Weights of a small transformer language model: no biases in attention or MLP, a variant of Muon for these matrices.
Each number is 50 + 15 x the weight over its row's rms, rounded and kept within 0 to 99. Layers, rows and columns count from 0. The size before them is the row's rms in percent of the matrix's.

# layer 2 MLP down (transposed), 2048x512, rms 0.0221, rows 1660-1678, columns 128-255
024:62 37 62 19 69 53 60 45 38 74 53 69 39 32 33 45 55 46 30 50 51 47 34 71 66 49 48 42 50 42 59 47 60 37 55 49 28 42 66 78 39 50 58 65 44 65 65 27 80 57 65 48 24 71 55 56 18 49 44 44 31 52 71 49 66 47 73 62 48 43 62 17 59 51 56 40 36 63 19 86 62 45 54 21 39 47 37 34 29 75 30 64 49 64 28 49 49 65 40 63 20 36 43 33 51 45 44 31 64 33 34 69 59 73 47 68 59 57 47 44 46 61 80 57 49 37 47 35
115:60 41 44 41 38 62 47 55 44 42 33 33 57 36 54 52 26 26 40 64 58 42 17 40 58 59 52 45 62 48 37 38 63 78 35 55 61 36 54 44 41 61 49 42 49 24 40 49 26 44 56 37 76 44 66 73 66 47 19 47 48 31 43 54 54 18 42 42 61 69 58 67 42 63 63 34 57 43 36 59 48 49 20 64 54 41 70 50 80 55 57 70 74 45 27 22 59 48 36 35 54 38 57 57 56 48 35 51 26 47 70 43 45 60 59 44 32 77 62 75 53 48 37 64 30 59 43 62
065:18 54 31 53 46 52 72 55 49 37 30 68 77 44 59 53 53 34 61 31 44 50 66 46 37 61 26 10 55 36 52 14 77 76 31 53 29 64 58 22 69 32 48 31 47 39 48 32 36 66 73 55 34 63 71 69 64 60 50 36 61 47 58 72 51 42 58 53 48 39 46 40 36 51 49 57 47 60 41 38 36 42 50 47 41 50 17 64 56 56 41 36 41 59 80 45 69 42 23 52 73 59 57 59 60 33 57 48 51 68 41 72 35 41 66 61 28 61 51 50 32 42 46 48 42 51 54 28
045:65 39 63 57 46 19 61 43 47 73 70 41 49 44 35 59 46 47 61 53 70 48 65 46 38 32 66 63 37 69 73 58 75 37 64 51 61 48 46 21 56 73 21 43 46 22 61 52 43 57 38 47 36 45 45 69 58 31 83 51 69 42 62 15 46 50 59 35 18 76 76 64 55 55 54 35 52 51 62 54 80 64 66 51 52 66 48 53 45 65 59 38 84 41 61 28 47 63 55 44 54 53 70 55 41 41 50 65 52 69 72 48 43 57 54 70 50 29 55 55 45 37 73 44 06 38 48 83
115:56 70 58 81 48 49 63 52 65 64 29 29 41 64 50 64 69 33 65 55 48 56 44 34 50 49 32 37 66 60 55 52 58 57 34 48 27 59 26 34 58 38 74 38 68 49 42 57 64 31 34 83 55 60 33 83 44 28 40 37 62 68 51 31 54 51 41 60 39 45 47 46 49 54 35 82 48 55 71 44 50 84 61 54 57 38 53 53 40 46 63 42 52 37 41 52 56 40 42 57 41 56 55 46 62 39 34 50 44 39 38 37 22 34 58 51 51 31 58 53 33 34 57 47 69 49 41 52
020:38 63 68 55 66 57 62 60 43 29 47 31 58 54 74 37 29 38 26 56 33 44 56 52 69 50 39 42 32 58 49 46 77 64 69 48 30 47 53 59 54 30 37 56 41 31 62 64 32 32 62 43 23 33 46 44 45 64 43 65 29 60 45 31 64 52 59 71 61 37 35 43 31 54 42 68 47 59 22 58 68 50 45 74 31 70 16 49 49 64 43 25 56 51 50 48 43 25 64 52 45 46 53 65 54 65 53 88 65 51 31 48 49 68 84 46 75 56 31 51 50 40 60 50 60 53 31 51
073:70 59 45 35 95 19 47 41 56 53 55 25 68 46 43 29 42 62 52 40 46 78 37 38 29 42 65 36 21 71 56 73 69 35 43 71 32 59 38 75 38 31 82 34 62 32 57 52 67 64 44 67 32 62 63 37 57 75 35 49 68 46 45 61 75 44 48 33 49 28 65 68 57 53 57 39 76 48 29 35 40 41 33 75 52 73 55 42 33 25 47 33 62 41 48 50 44 52 79 49 55 29 36 50 46 53 69 50 52 47 36 40 59 78 25 74 65 46 39 34 54 53 27 62 53 54 41 43
084:39 58 59 75 65 21 62 44 60 54 50 58 50 55 61 64 57 59 36 56 49 24 39 57 46 40 85 73 58 31 12 41 70 48 34 50 67 39 50 44 29 58 67 78 71 37 47 37 58 48 19 35 22 34 60 10 47 57 42 26 60 43 70 45 67 56 70 49 57 74 57 47 33 71 50 45 40 37 44 60 60 40 44 36 48 45 43 67 59 21 62 59 87 69 35 47 61 54 53 78 30 56 36 60 59 59 58 47 38 28 77 66 40 68 33 55 44 42 77 90 51 37 54 18 43 69 50 29
026:50 34 78 54 24 55 36 26 68 41 60 34 42 55 50 55 61 30 53 50 37 23 23 84 65 43 66 38 60 74 76 53 44 35 40 52 45 47 50 88 49 47 39 70 85 87 26 29 53 70 26 52 29 63 56 64 37 63 88 46 56 43 32 48 63 41 51 52 27 54 32 46 61 50 44 32 58 56 67 44 61 69 49 32 37 25 53 47 06 51 46 37 52 28 76 28 81 83 40 90 53 51 25 65 51 49 44 58 20 65 40 77 44 46 20 58 27 39 30 52 49 35 48 72 30 28 66 71
131:60 33 47 65 59 80 34 51 57 44 58 43 42 47 27 44 44 74 50 44 53 53 47 46 45 53 23 61 39 39 30 44 38 24 64 34 27 46 29 28 76 57 51 39 55 31 63 59 35 63 49 43 36 57 58 45 49 55 40 41 77 88 72 54 54 30 44 36 30 47 48 72 48 79 38 55 51 49 54 54 49 36 42 40 74 49 44 45 60 43 79 73 13 61 63 50 44 35 50 61 59 66 41 58 46 29 53 57 49 57 37 65 53 68 49 60 73 76 62 30 36 33 42 54 12 00 30 66
127:74 47 61 32 56 25 46 54 45 51 51 34 48 55 30 30 32 48 61 53 44 44 62 52 30 38 60 61 66 56 31 44 57 65 72 20 23 51 51 74 24 34 45 51 78 60 45 64 57 50 64 45 48 48 65 55 56 64 41 71 72 64 69 83 43 38 41 43 81 46 74 67 47 43 18 72 50 54 46 54 19 54 44 74 46 48 46 64 70 56 32 54 45 37 42 47 54 47 49 40 00 51 53 42 63 84 44 29 48 34 55 36 58 65 39 47 40 66 47 29 52 43 46 45 99 50 47 20
015:47 82 41 52 71 66 57 40 54 48 65 50 49 44 47 71 48 51 49 36 68 57 49 52 41 29 31 86 42 42 44 61 71 69 55 57 47 54 46 59 52 53 33 43 77 67 19 69 55 64 66 55 24 27 55 77 52 25 26 46 63 50 50 75 66 70 54 55 50 37 60 47 50 42 42 65 35 25 06 48 54 75 61 82 34 44 80 40 49 44 11 51 61 36 47 45 32 42 39 31 46 60 48 66 41 84 61 28 75 69 66 54 70 50 41 48 55 34 56 30 56 24 60 58 42 73 51 79
120:30 40 36 57 71 46 30 68 50 40 44 37 55 37 66 56 41 60 61 59 55 62 61 73 46 73 65 57 41 29 23 64 56 27 52 46 59 41 69 40 30 32 32 62 39 37 39 37 32 69 54 56 41 44 40 56 72 36 47 41 39 67 51 51 62 50 47 33 35 56 68 65 77 53 49 52 56 46 21 70 66 77 44 60 61 25 56 57 48 37 40 66 45 50 46 47 79 33 36 29 55 55 19 64 38 37 15 53 49 63 62 39 68 27 58 36 50 45 34 78 55 46 49 37 55 39 59 48
068:22 49 60 69 51 50 57 53 44 37 59 60 42 51 52 53 39 59 38 39 25 78 50 45 61 48 50 50 80 58 61 75 46 73 14 58 70 48 71 42 68 66 63 44 23 39 80 61 39 58 28 35 78 28 52 36 62 77 61 59 39 42 66 55 57 54 41 36 79 58 25 45 49 70 46 29 32 42 47 63 79 40 43 29 32 61 72 12 64 43 64 70 49 52 34 68 52 66 42 56 33 18 57 48 54 65 67 37 35 47 55 28 72 32 64 31 52 84 62 46 45 49 37 37 68 47 43 65
084:47 68 52 15 39 48 33 46 20 26 57 30 71 66 30 50 61 82 36 63 53 42 62 48 64 47 44 47 50 47 67 51 65 40 41 57 52 65 48 40 35 66 40 53 39 10 75 76 64 34 51 41 35 48 28 58 53 56 62 41 75 50 31 62 44 74 76 49 59 40 54 51 35 38 56 43 49 82 62 44 27 49 57 45 33 59 58 16 44 06 54 65 60 41 57 52 50 48 51 55 29 61 34 34 50 39 35 19 05 52 57 58 49 41 88 47 49 58 52 47 49 51 71 42 85 45 49 36
052:51 78 61 51 40 59 44 64 65 52 51 51 82 15 29 50 57 22 51 54 34 47 40 65 62 57 67 19 60 44 62 42 48 40 73 62 50 37 65 83 44 51 82 74 36 52 18 30 44 58 54 36 54 56 67 31 50 26 40 31 71 39 58 87 48 58 40 33 50 80 59 36 83 69 35 56 49 45 42 49 43 49 47 42 46 43 67 49 63 66 59 46 54 45 83 63 58 44 67 70 41 23 45 42 58 22 71 45 49 56 58 36 36 50 42 60 51 52 64 57 28 48 72 27 39 41 78 30
115:72 62 45 48 37 24 49 43 46 51 37 87 79 66 51 37 46 37 72 54 29 79 51 47 61 35 35 60 61 49 50 25 79 63 32 45 51 40 72 38 59 77 32 41 53 41 55 48 61 47 52 68 81 49 40 39 41 26 47 38 56 82 38 59 43 44 37 45 37 65 78 36 40 59 39 44 64 34 18 44 39 42 18 48 53 73 18 84 52 61 49 39 52 48 43 50 38 58 52 42 51 36 50 49 22 74 53 73 75 35 46 53 36 48 54 49 77 72 55 45 46 70 62 80 48 72 27 50
095:56 52 81 40 41 52 33 58 48 53 67 64 47 62 56 34 87 44 64 70 60 69 60 42 57 47 58 76 36 56 59 38 37 10 40 66 56 39 37 52 71 46 46 75 47 67 62 32 41 63 65 21 51 60 43 48 38 55 40 32 13 63 70 52 26 53 72 47 40 36 29 45 74 60 45 81 31 49 71 54 58 53 77 29 34 16 20 42 67 66 59 59 64 41 37 55 51 46 88 66 54 58 53 36 72 64 62 50 51 37 52 52 46 27 40 43 40 35 32 46 62 91 31 45 37 16 73 69
123:41 46 66 44 66 39 35 51 35 39 44 75 56 03 57 47 58 47 52 48 30 20 61 58 45 58 42 32 57 60 49 52 59 34 41 56 49 69 39 52 40 36 53 54 36 50 78 24 26 56 56 40 67 48 60 43 31 54 30 38 73 24 56 36 58 72 70 45 46 41 48 14 45 62 44 66 47 66 65 62 61 36 51 54 26 33 40 61 47 38 45 57 18 36 51 33 42 51 47 34 61 53 61 48 64 56 80 43 62 45 68 33 78 57 25 70 31 48 24 57 76 52 18 78 52 28 57 37
# layer 2 MLP gate, 2048x512, rms 0.0996, rows 1661-1678, columns 128-255
113:37 72 46 66 45 47 51 34 33 64 10 42 68 70 48 42 46 56 65 30 52 28 36 56 40 55 52 41 95 32 29 36 55 63 60 54 49 53 72 36 32 48 30 57 62 52 65 58 26 89 43 38 55 44 58 43 23 76 53 55 63 57 36 41 30 56 46 44 61 39 70 57 50 39 33 56 57 26 80 64 52 40 57 62 47 38 61 44 59 51 51 44 74 67 38 30 28 58 70 42 63 33 31 76 75 24 59 13 46 72 50 53 52 54 57 51 34 59 41 47 55 62 45 05 51 37 54 52
063:36 48 70 66 45 56 38 44 48 72 69 42 39 47 87 48 36 57 83 40 40 62 50 07 49 39 63 59 39 64 53 63 61 42 24 55 34 75 50 70 50 46 30 68 47 62 50 54 50 36 57 75 13 49 59 64 55 27 18 72 22 45 46 49 37 62 32 50 52 51 35 31 61 07 35 41 62 35 60 70 37 77 43 77 23 41 38 47 98 25 57 81 51 43 34 45 73 46 64 50 53 64 41 47 40 64 54 54 55 45 55 54 45 49 64 57 75 26 50 65 60 55 47 52 61 64 43 64
043:50 59 30 33 38 54 42 58 60 47 44 71 82 42 42 59 55 39 65 40 51 59 59 39 70 77 43 46 57 39 57 57 46 27 41 45 51 69 41 60 11 20 40 34 50 78 32 35 48 49 63 61 58 37 64 45 76 32 60 36 61 52 53 41 32 49 44 43 67 49 21 16 41 51 72 55 47 48 52 49 53 34 53 54 38 24 73 24 37 56 38 48 54 56 51 46 52 55 48 40 28 64 12 71 47 36 36 66 46 34 73 52 28 77 52 58 44 72 31 47 32 36 62 74 78 51 42 47
119:74 57 64 54 77 58 84 55 33 53 25 48 75 44 49 51 64 32 36 62 55 27 54 47 32 54 35 78 41 51 34 48 55 37 67 28 26 57 62 35 57 37 44 45 86 55 70 23 29 49 58 47 62 49 38 37 44 37 46 52 86 51 68 71 56 65 53 19 20 70 51 31 68 34 71 57 39 26 39 37 72 67 59 62 61 44 27 41 68 25 54 63 46 58 56 27 60 40 47 31 82 10 42 59 48 69 32 55 50 39 64 63 53 36 28 76 40 48 51 54 36 43 50 49 46 40 46 60
019:61 46 48 38 56 28 65 25 37 71 52 51 35 54 33 64 40 76 40 16 70 37 55 60 55 45 44 85 65 51 62 52 61 61 46 39 53 50 38 73 49 32 53 72 50 48 44 58 38 32 83 30 59 53 37 26 37 43 45 30 61 42 65 46 11 48 32 48 72 67 43 56 45 76 58 53 33 41 61 67 29 36 25 48 22 34 21 66 47 57 28 65 35 37 75 49 56 60 34 28 86 52 68 29 35 37 49 53 36 42 32 27 47 56 63 50 74 35 34 45 63 33 37 29 59 37 69 54
070:52 35 47 54 79 49 52 20 48 64 73 30 48 53 59 44 27 39 35 22 64 62 54 51 76 38 74 54 56 50 41 59 33 75 39 51 73 30 25 63 44 42 44 63 75 42 51 37 08 63 42 50 26 64 55 59 72 55 59 33 40 45 21 52 25 45 30 36 38 79 56 53 34 76 37 36 45 55 44 25 64 44 42 62 61 36 30 55 77 45 56 57 51 39 38 26 30 35 52 45 20 61 35 51 37 37 53 42 38 49 10 65 70 60 31 34 49 34 46 55 49 39 35 48 42 23 66 77
082:43 68 37 18 47 39 64 48 57 63 31 54 38 77 63 52 56 51 28 60 62 29 40 46 27 63 38 36 45 52 42 55 62 52 68 70 42 29 50 55 49 30 70 38 49 48 50 75 26 51 38 67 64 42 56 50 69 60 56 55 24 30 48 42 28 27 53 60 53 06 58 44 55 60 58 72 44 45 61 67 69 69 58 17 42 59 37 51 54 53 51 32 57 36 58 34 68 71 34 67 47 46 18 46 59 44 27 40 56 47 56 32 58 37 67 37 63 54 48 40 48 60 50 38 17 34 72 53
027:48 31 50 75 35 53 44 39 57 50 60 42 50 50 63 52 34 61 52 72 58 51 35 53 64 49 68 48 61 76 64 32 54 73 50 49 40 45 66 38 13 39 52 32 71 48 77 56 42 42 42 43 63 65 44 63 50 67 43 46 50 49 44 55 53 74 57 33 74 57 41 46 49 58 54 57 67 22 55 74 24 59 69 44 45 56 30 44 48 49 75 39 32 50 41 61 78 57 74 62 41 44 38 62 49 53 66 36 35 75 40 38 35 43 22 72 35 51 50 48 41 48 58 50 47 67 81 31
134:64 77 53 28 66 63 68 26 26 43 54 36 59 25 56 69 20 64 46 52 47 65 63 70 49 20 62 64 37 36 41 25 39 54 62 48 33 39 75 48 62 29 62 68 37 63 66 68 40 30 44 52 30 02 56 46 47 52 33 50 81 61 48 67 39 56 49 66 83 43 32 66 40 70 33 60 38 35 59 70 52 35 64 44 54 42 75 62 60 48 69 40 49 32 64 63 49 49 67 59 41 62 70 47 68 40 60 75 35 54 45 42 44 51 40 27 90 47 41 42 52 50 60 55 52 50 14 29
126:49 65 41 53 36 25 47 44 91 40 49 72 53 47 60 40 40 59 52 48 53 37 54 88 27 58 71 76 56 29 59 39 52 47 46 29 45 49 42 87 39 43 47 81 30 61 32 59 55 53 55 37 35 48 35 39 48 62 56 70 48 67 46 78 59 51 55 69 59 22 74 39 65 48 62 49 59 43 31 49 49 60 50 65 45 46 64 35 61 65 47 73 65 77 31 64 67 77 45 47 52 50 25 34 42 49 70 39 50 48 50 29 55 42 34 80 63 40 62 41 34 46 53 54 75 27 35 37
019:59 45 24 44 48 50 42 43 63 27 32 43 49 67 48 65 50 27 47 60 63 55 47 51 86 13 74 38 45 46 73 50 47 61 50 42 76 44 57 34 46 36 27 41 65 26 59 24 54 58 77 54 36 41 81 54 62 40 56 49 52 57 31 59 28 53 70 55 41 47 44 34 68 53 77 62 32 62 25 43 79 36 25 69 48 49 19 47 41 62 36 21 38 45 68 44 50 54 58 65 58 62 57 68 47 64 37 31 52 30 62 47 41 49 41 71 41 62 76 86 09 41 44 64 32 69 46 66
113:35 42 30 59 76 66 40 34 53 52 77 33 64 48 51 65 60 66 33 67 35 59 35 67 46 61 61 47 47 35 53 60 40 35 53 40 72 49 42 64 38 53 39 62 55 69 42 76 54 52 60 23 28 30 40 73 55 69 37 60 67 49 60 68 25 73 66 56 38 35 35 56 57 52 49 45 50 71 60 70 62 70 39 54 40 68 52 28 41 54 73 46 61 33 37 79 35 30 36 48 41 71 46 44 55 81 48 22 29 63 39 13 49 32 33 53 16 34 59 53 41 52 38 32 61 51 76 49
064:47 32 37 54 29 23 58 31 23 45 58 48 30 16 48 81 55 55 50 58 55 47 54 46 37 52 47 44 61 33 40 68 61 70 27 73 54 41 55 79 54 55 42 26 56 46 82 59 34 51 48 38 63 42 63 58 33 54 44 70 50 30 40 59 30 51 56 65 57 52 53 43 77 24 51 74 78 41 56 49 35 48 65 60 37 52 25 64 45 47 64 48 11 50 70 28 51 36 66 84 45 35 74 36 23 47 45 57 57 58 45 65 59 59 48 62 72 68 72 35 49 49 61 55 35 53 35 53
084:40 56 44 60 51 63 42 42 61 37 46 43 31 63 30 43 41 53 62 15 28 38 51 59 34 46 50 53 43 20 69 42 46 45 25 49 20 58 14 63 64 76 55 54 50 43 60 46 66 58 62 23 44 48 84 49 71 35 33 35 46 43 45 52 32 25 73 36 58 43 57 43 49 25 55 43 58 75 32 77 79 54 75 57 67 36 48 60 31 34 57 41 55 46 52 60 19 73 23 39 26 36 44 54 19 44 56 46 58 53 59 44 54 51 47 37 39 82 21 41 80 59 50 49 69 62 54 34
054:53 56 43 52 52 49 39 35 47 62 41 56 58 51 67 49 42 54 40 57 49 49 71 41 36 54 36 41 63 76 29 57 51 50 65 62 54 69 67 16 54 33 42 64 48 41 67 44 45 45 34 67 48 40 40 67 71 58 34 62 54 54 76 34 44 35 62 46 29 29 61 68 69 42 50 82 38 26 48 57 54 58 65 55 55 80 65 46 39 47 40 28 47 57 47 57 42 30 66 59 67 39 70 62 45 58 44 60 58 36 73 94 72 66 62 46 55 58 80 13 33 35 49 60 47 65 51 57
122:76 81 54 60 41 59 68 49 24 56 33 69 41 69 66 38 15 33 53 44 49 42 80 47 53 45 39 24 64 64 51 23 47 54 60 67 47 29 45 63 25 72 49 45 58 49 24 43 84 27 82 61 51 77 32 40 64 11 53 48 61 56 54 66 27 55 55 52 29 37 38 57 62 38 32 29 52 34 64 67 60 63 60 47 56 54 68 85 16 50 29 71 41 69 67 42 33 83 48 29 48 26 75 45 38 45 40 40 33 27 71 85 30 55 50 33 79 32 66 48 63 66 51 40 52 65 35 34
096:58 37 63 13 41 21 49 39 38 56 74 45 38 77 51 36 32 48 44 48 48 66 38 77 35 39 79 44 33 47 72 69 49 50 39 76 42 36 33 45 54 61 45 31 59 30 49 49 43 56 14 28 51 44 66 50 64 71 54 68 61 60 80 61 44 45 49 65 73 56 50 47 37 63 55 40 61 46 63 67 44 23 81 37 72 39 75 33 68 31 55 77 59 47 69 40 41 55 54 30 56 38 62 45 32 48 70 46 35 75 52 42 79 70 36 43 47 28 37 60 66 33 37 44 54 63 58 73
125:51 75 32 56 41 67 88 35 48 43 37 70 38 65 49 40 53 34 49 53 21 83 42 24 52 45 52 22 61 60 17 28 67 35 57 44 57 54 32 53 12 65 59 47 57 54 65 50 34 54 38 48 38 54 67 48 38 28 74 66 71 49 41 69 61 25 44 36 57 23 35 69 47 47 40 37 53 41 40 72 50 84 64 60 69 19 66 56 19 56 61 34 53 68 45 37 43 41 67 42 56 22 50 20 50 32 37 73 33 53 61 52 40 36 57 34 36 59 54 32 78 82 83 54 31 71 54 52
# layer 2 MLP up, 2048x512, rms 0.0958, rows 1661-1678, columns 128-255
106:47 67 29 61 27 63 64 26 42 56 23 27 75 56 68 13 48 46 24 31 51 42 42 41 34 36 33 49 53 24 27 26 45 69 30 59 30 52 60 45 56 33 50 43 41 41 51 23 16 61 43 26 57 45 67 60 32 52 54 58 66 40 58 41 25 54 46 37 62 48 59 56 74 18 59 49 51 53 49 55 33 73 55 66 50 32 72 47 58 67 68 66 48 58 55 29 50 48 43 55 50 42 50 62 47 23 53 36 41 79 25 65 70 51 47 57 54 30 45 54 63 45 17 31 51 33 64 59
061:43 41 78 50 47 82 68 51 33 82 42 58 18 45 71 73 32 57 77 45 50 35 49 36 48 46 69 83 23 58 51 66 53 46 28 49 61 78 39 85 38 41 26 55 66 52 72 42 26 34 49 65 31 36 69 84 35 50 47 54 46 68 48 42 18 73 46 59 63 47 52 53 60 15 14 34 53 33 63 60 32 77 44 84 40 54 50 48 70 26 80 77 37 61 27 40 56 47 79 48 45 73 44 48 40 55 64 63 56 55 48 76 69 64 82 68 73 23 24 73 46 62 38 62 51 66 48 66
046:28 49 45 23 36 71 68 57 45 26 56 81 54 37 69 32 61 52 48 79 60 04 43 62 62 39 58 59 32 52 20 33 54 30 46 25 31 40 60 45 41 32 19 37 30 64 35 61 33 37 43 70 55 34 51 62 80 26 67 57 57 82 39 26 60 43 34 21 57 61 65 42 75 43 45 36 59 44 45 38 62 42 33 54 66 49 58 41 66 64 58 49 65 77 13 32 31 36 41 59 54 50 50 39 51 54 57 40 55 51 49 59 33 53 64 63 47 66 43 55 50 37 54 49 36 49 16 65
125:66 59 38 43 61 59 35 56 48 43 71 60 51 32 56 49 78 67 51 43 72 47 58 64 53 43 69 49 60 44 42 63 46 39 54 66 24 43 65 43 52 52 69 29 31 36 55 40 34 46 69 51 45 71 40 42 68 45 29 78 14 73 58 39 54 19 76 49 34 66 67 61 55 35 52 56 39 91 56 37 42 44 55 58 27 45 46 76 64 33 67 37 41 36 60 42 44 54 46 42 29 49 38 54 62 36 87 47 58 67 55 48 44 56 65 62 50 34 58 45 53 63 58 42 64 58 43 43
023:36 49 43 56 27 54 44 55 58 21 53 51 37 49 56 35 35 42 59 72 33 64 40 33 47 37 43 69 48 59 53 16 47 32 68 48 66 59 51 42 40 33 72 48 34 35 56 55 37 26 17 56 48 51 36 67 62 42 46 63 38 52 68 49 58 44 59 47 32 46 29 47 40 25 58 72 59 43 41 61 78 48 60 57 51 67 67 38 37 39 41 52 49 42 42 67 58 74 50 76 30 23 54 63 45 45 50 56 56 68 66 43 56 72 49 49 56 64 44 38 35 65 46 47 57 62 23 54
078:41 40 33 57 32 19 61 45 52 53 42 52 49 51 60 57 43 25 69 52 60 41 49 73 62 58 44 49 59 65 27 40 45 50 42 37 33 41 34 45 45 44 12 62 41 36 66 46 38 48 36 05 31 45 60 43 56 79 65 47 50 45 29 70 42 35 27 24 25 43 42 45 42 80 53 39 24 55 28 54 21 36 41 55 57 70 18 84 43 40 76 40 51 32 57 28 65 35 29 43 41 78 48 49 69 42 67 78 43 36 53 59 86 45 55 53 36 23 31 64 40 39 36 34 48 50 53 46
087:51 55 54 61 58 41 54 47 58 72 60 50 34 37 33 65 88 36 72 55 60 57 29 30 43 56 45 63 54 68 21 67 39 40 25 37 43 39 45 45 40 34 40 52 50 58 44 54 42 40 46 19 79 53 72 51 36 62 68 56 49 58 32 38 60 61 57 52 55 40 40 51 58 45 47 44 79 53 55 43 43 53 43 51 66 46 73 55 72 32 47 30 55 38 75 33 76 29 40 57 55 58 83 65 72 58 69 60 47 18 23 69 58 55 44 59 66 41 38 36 35 50 35 41 51 73 72 54
025:65 79 97 56 47 51 35 24 49 62 61 54 67 72 18 49 60 51 37 48 55 58 63 60 42 32 38 33 47 64 56 59 46 41 55 45 56 62 47 61 38 64 51 42 59 39 36 30 46 49 59 77 38 61 59 37 43 45 76 29 47 49 32 26 60 51 28 84 27 20 62 59 74 51 49 34 43 67 56 51 63 41 54 54 14 49 57 57 55 59 42 48 62 45 56 35 60 52 16 61 61 45 23 48 38 46 55 47 56 23 53 41 61 26 39 51 39 39 20 69 64 37 60 72 44 33 72 64
131:44 64 62 60 67 68 25 54 40 62 56 56 16 62 31 45 31 45 62 45 46 17 48 45 56 72 61 48 37 54 48 62 62 43 62 63 56 52 46 75 06 51 21 66 28 38 31 58 45 61 37 25 56 75 54 37 41 37 44 40 71 58 74 65 46 36 52 42 57 50 55 64 60 72 66 33 41 60 20 60 26 74 23 56 40 57 72 39 43 41 27 74 24 53 44 21 71 42 53 55 58 59 41 50 40 39 24 43 48 55 34 41 43 54 63 43 46 31 80 21 36 65 36 43 54 19 68 62
123:62 37 57 46 63 42 49 47 45 54 34 59 47 25 70 41 54 81 33 56 50 24 51 75 45 54 80 52 39 32 42 46 54 63 74 28 42 97 53 88 33 28 64 44 42 43 47 45 57 42 33 68 36 55 63 34 58 44 37 60 72 52 37 79 24 22 72 32 66 55 37 37 55 52 55 45 42 60 21 32 50 70 52 42 56 43 49 79 76 51 56 65 49 41 41 45 52 51 43 71 28 50 45 51 69 59 49 26 57 47 49 17 53 76 44 89 63 50 70 40 26 30 44 35 59 34 38 13
020:35 30 30 55 41 56 34 27 52 33 25 56 72 66 42 64 72 31 47 44 50 31 46 48 81 53 55 66 66 31 64 43 35 47 43 44 44 34 28 59 53 58 43 58 43 65 29 59 55 65 33 36 66 43 61 42 47 78 35 37 47 56 52 46 38 61 47 43 46 58 41 32 53 54 47 51 54 80 50 34 65 52 42 74 42 43 45 49 35 59 44 44 62 66 44 27 54 53 52 48 79 76 35 40 50 73 30 55 69 69 70 58 35 59 37 39 33 51 29 65 20 33 33 36 43 70 46 68
117:28 39 37 56 47 49 27 45 50 72 71 31 91 72 52 41 51 65 36 42 59 74 55 50 40 68 55 49 61 25 72 83 26 35 45 50 66 42 51 18 29 74 22 89 55 57 54 51 21 64 54 44 54 46 35 52 59 43 30 31 68 38 71 29 40 64 74 33 54 51 52 79 63 30 40 50 51 65 53 64 83 57 36 42 33 42 55 32 22 33 75 49 42 39 43 75 53 51 31 51 43 74 86 50 52 62 43 56 41 66 43 31 45 35 49 61 44 51 52 49 75 61 54 53 36 65 62 32
075:59 28 44 48 53 62 50 62 44 47 54 41 44 61 32 25 32 25 52 77 54 47 31 51 35 58 43 58 29 42 52 23 63 40 49 46 31 47 73 38 56 52 64 60 41 55 50 47 36 74 52 87 58 55 71 34 34 37 44 41 31 58 42 32 45 42 56 44 58 89 60 57 45 45 64 66 32 49 49 57 34 44 73 39 44 42 40 33 62 57 50 51 70 55 65 37 36 47 38 52 52 34 10 25 65 62 66 58 35 45 44 44 70 38 65 30 50 31 45 56 53 32 54 76 68 60 51 00
089:54 71 33 59 53 61 36 42 70 65 42 42 64 54 62 61 44 41 61 49 84 42 69 52 31 38 51 55 52 59 71 28 57 50 55 90 42 73 48 43 63 48 31 76 45 52 33 79 57 03 34 38 38 36 60 29 73 55 62 39 47 42 40 61 63 47 65 74 41 52 73 51 77 41 55 50 41 55 52 39 61 33 51 44 77 79 53 79 46 56 63 53 47 38 43 55 24 41 47 66 60 46 40 39 55 77 58 55 39 27 31 65 56 45 43 65 58 56 59 59 50 71 72 30 61 71 57 61
051:58 47 72 48 38 56 45 63 70 57 28 56 88 38 29 65 54 16 42 36 57 52 37 50 80 56 38 58 75 49 41 55 35 39 67 50 86 30 40 59 47 58 66 54 55 74 49 44 43 42 62 87 66 78 50 39 48 25 33 46 52 59 54 55 55 73 63 35 57 76 63 28 68 52 54 50 26 22 57 35 45 40 48 43 36 52 40 47 28 76 47 39 60 47 48 67 75 48 76 55 42 35 46 62 70 36 42 46 58 58 72 35 29 45 25 59 65 34 61 37 58 52 42 22 35 47 53 51
130:69 53 56 50 51 63 36 62 31 40 74 65 69 36 44 16 30 46 56 86 74 30 49 51 50 51 49 42 43 47 29 49 31 71 30 55 53 38 54 77 40 58 33 48 28 86 67 53 57 61 40 68 59 66 56 53 60 36 37 72 32 40 60 39 36 80 58 46 63 46 59 32 47 33 41 24 62 56 54 69 17 62 70 41 79 61 72 53 44 38 51 43 55 33 31 67 21 69 29 57 68 65 60 24 48 36 46 60 46 67 57 41 42 30 53 84 79 34 46 63 50 47 46 46 69 66 50 44
101:65 93 43 51 42 59 58 65 33 59 40 77 60 37 48 52 68 62 71 38 46 39 34 44 65 66 36 32 58 30 70 61 62 59 52 24 18 30 58 39 39 36 69 52 90 50 50 29 65 56 57 67 54 45 35 43 51 79 56 61 69 65 42 40 66 65 20 59 29 48 42 35 61 16 54 62 49 27 39 39 46 76 29 52 25 48 77 67 43 63 35 18 45 20 58 66 48 40 52 37 44 53 56 50 24 45 38 70 34 62 64 69 63 57 60 50 38 41 43 38 59 55 62 45 81 55 45 42
126:66 34 55 55 73 79 42 36 42 28 63 47 45 39 49 68 65 48 56 35 68 30 39 52 51 43 23 51 57 32 64 69 49 70 64 48 36 45 45 54 59 24 34 79 46 60 30 46 64 42 49 62 59 62 41 56 26 55 28 28 37 48 31 62 41 40 31 43 73 56 35 57 65 72 57 43 39 53 40 59 49 37 45 44 50 35 39 56 72 51 49 47 72 58 36 68 51 61 40 73 45 76 47 57 39 51 64 56 44 48 63 55 39 19 44 58 44 37 99 50 66 52 55 44 15 33 63 32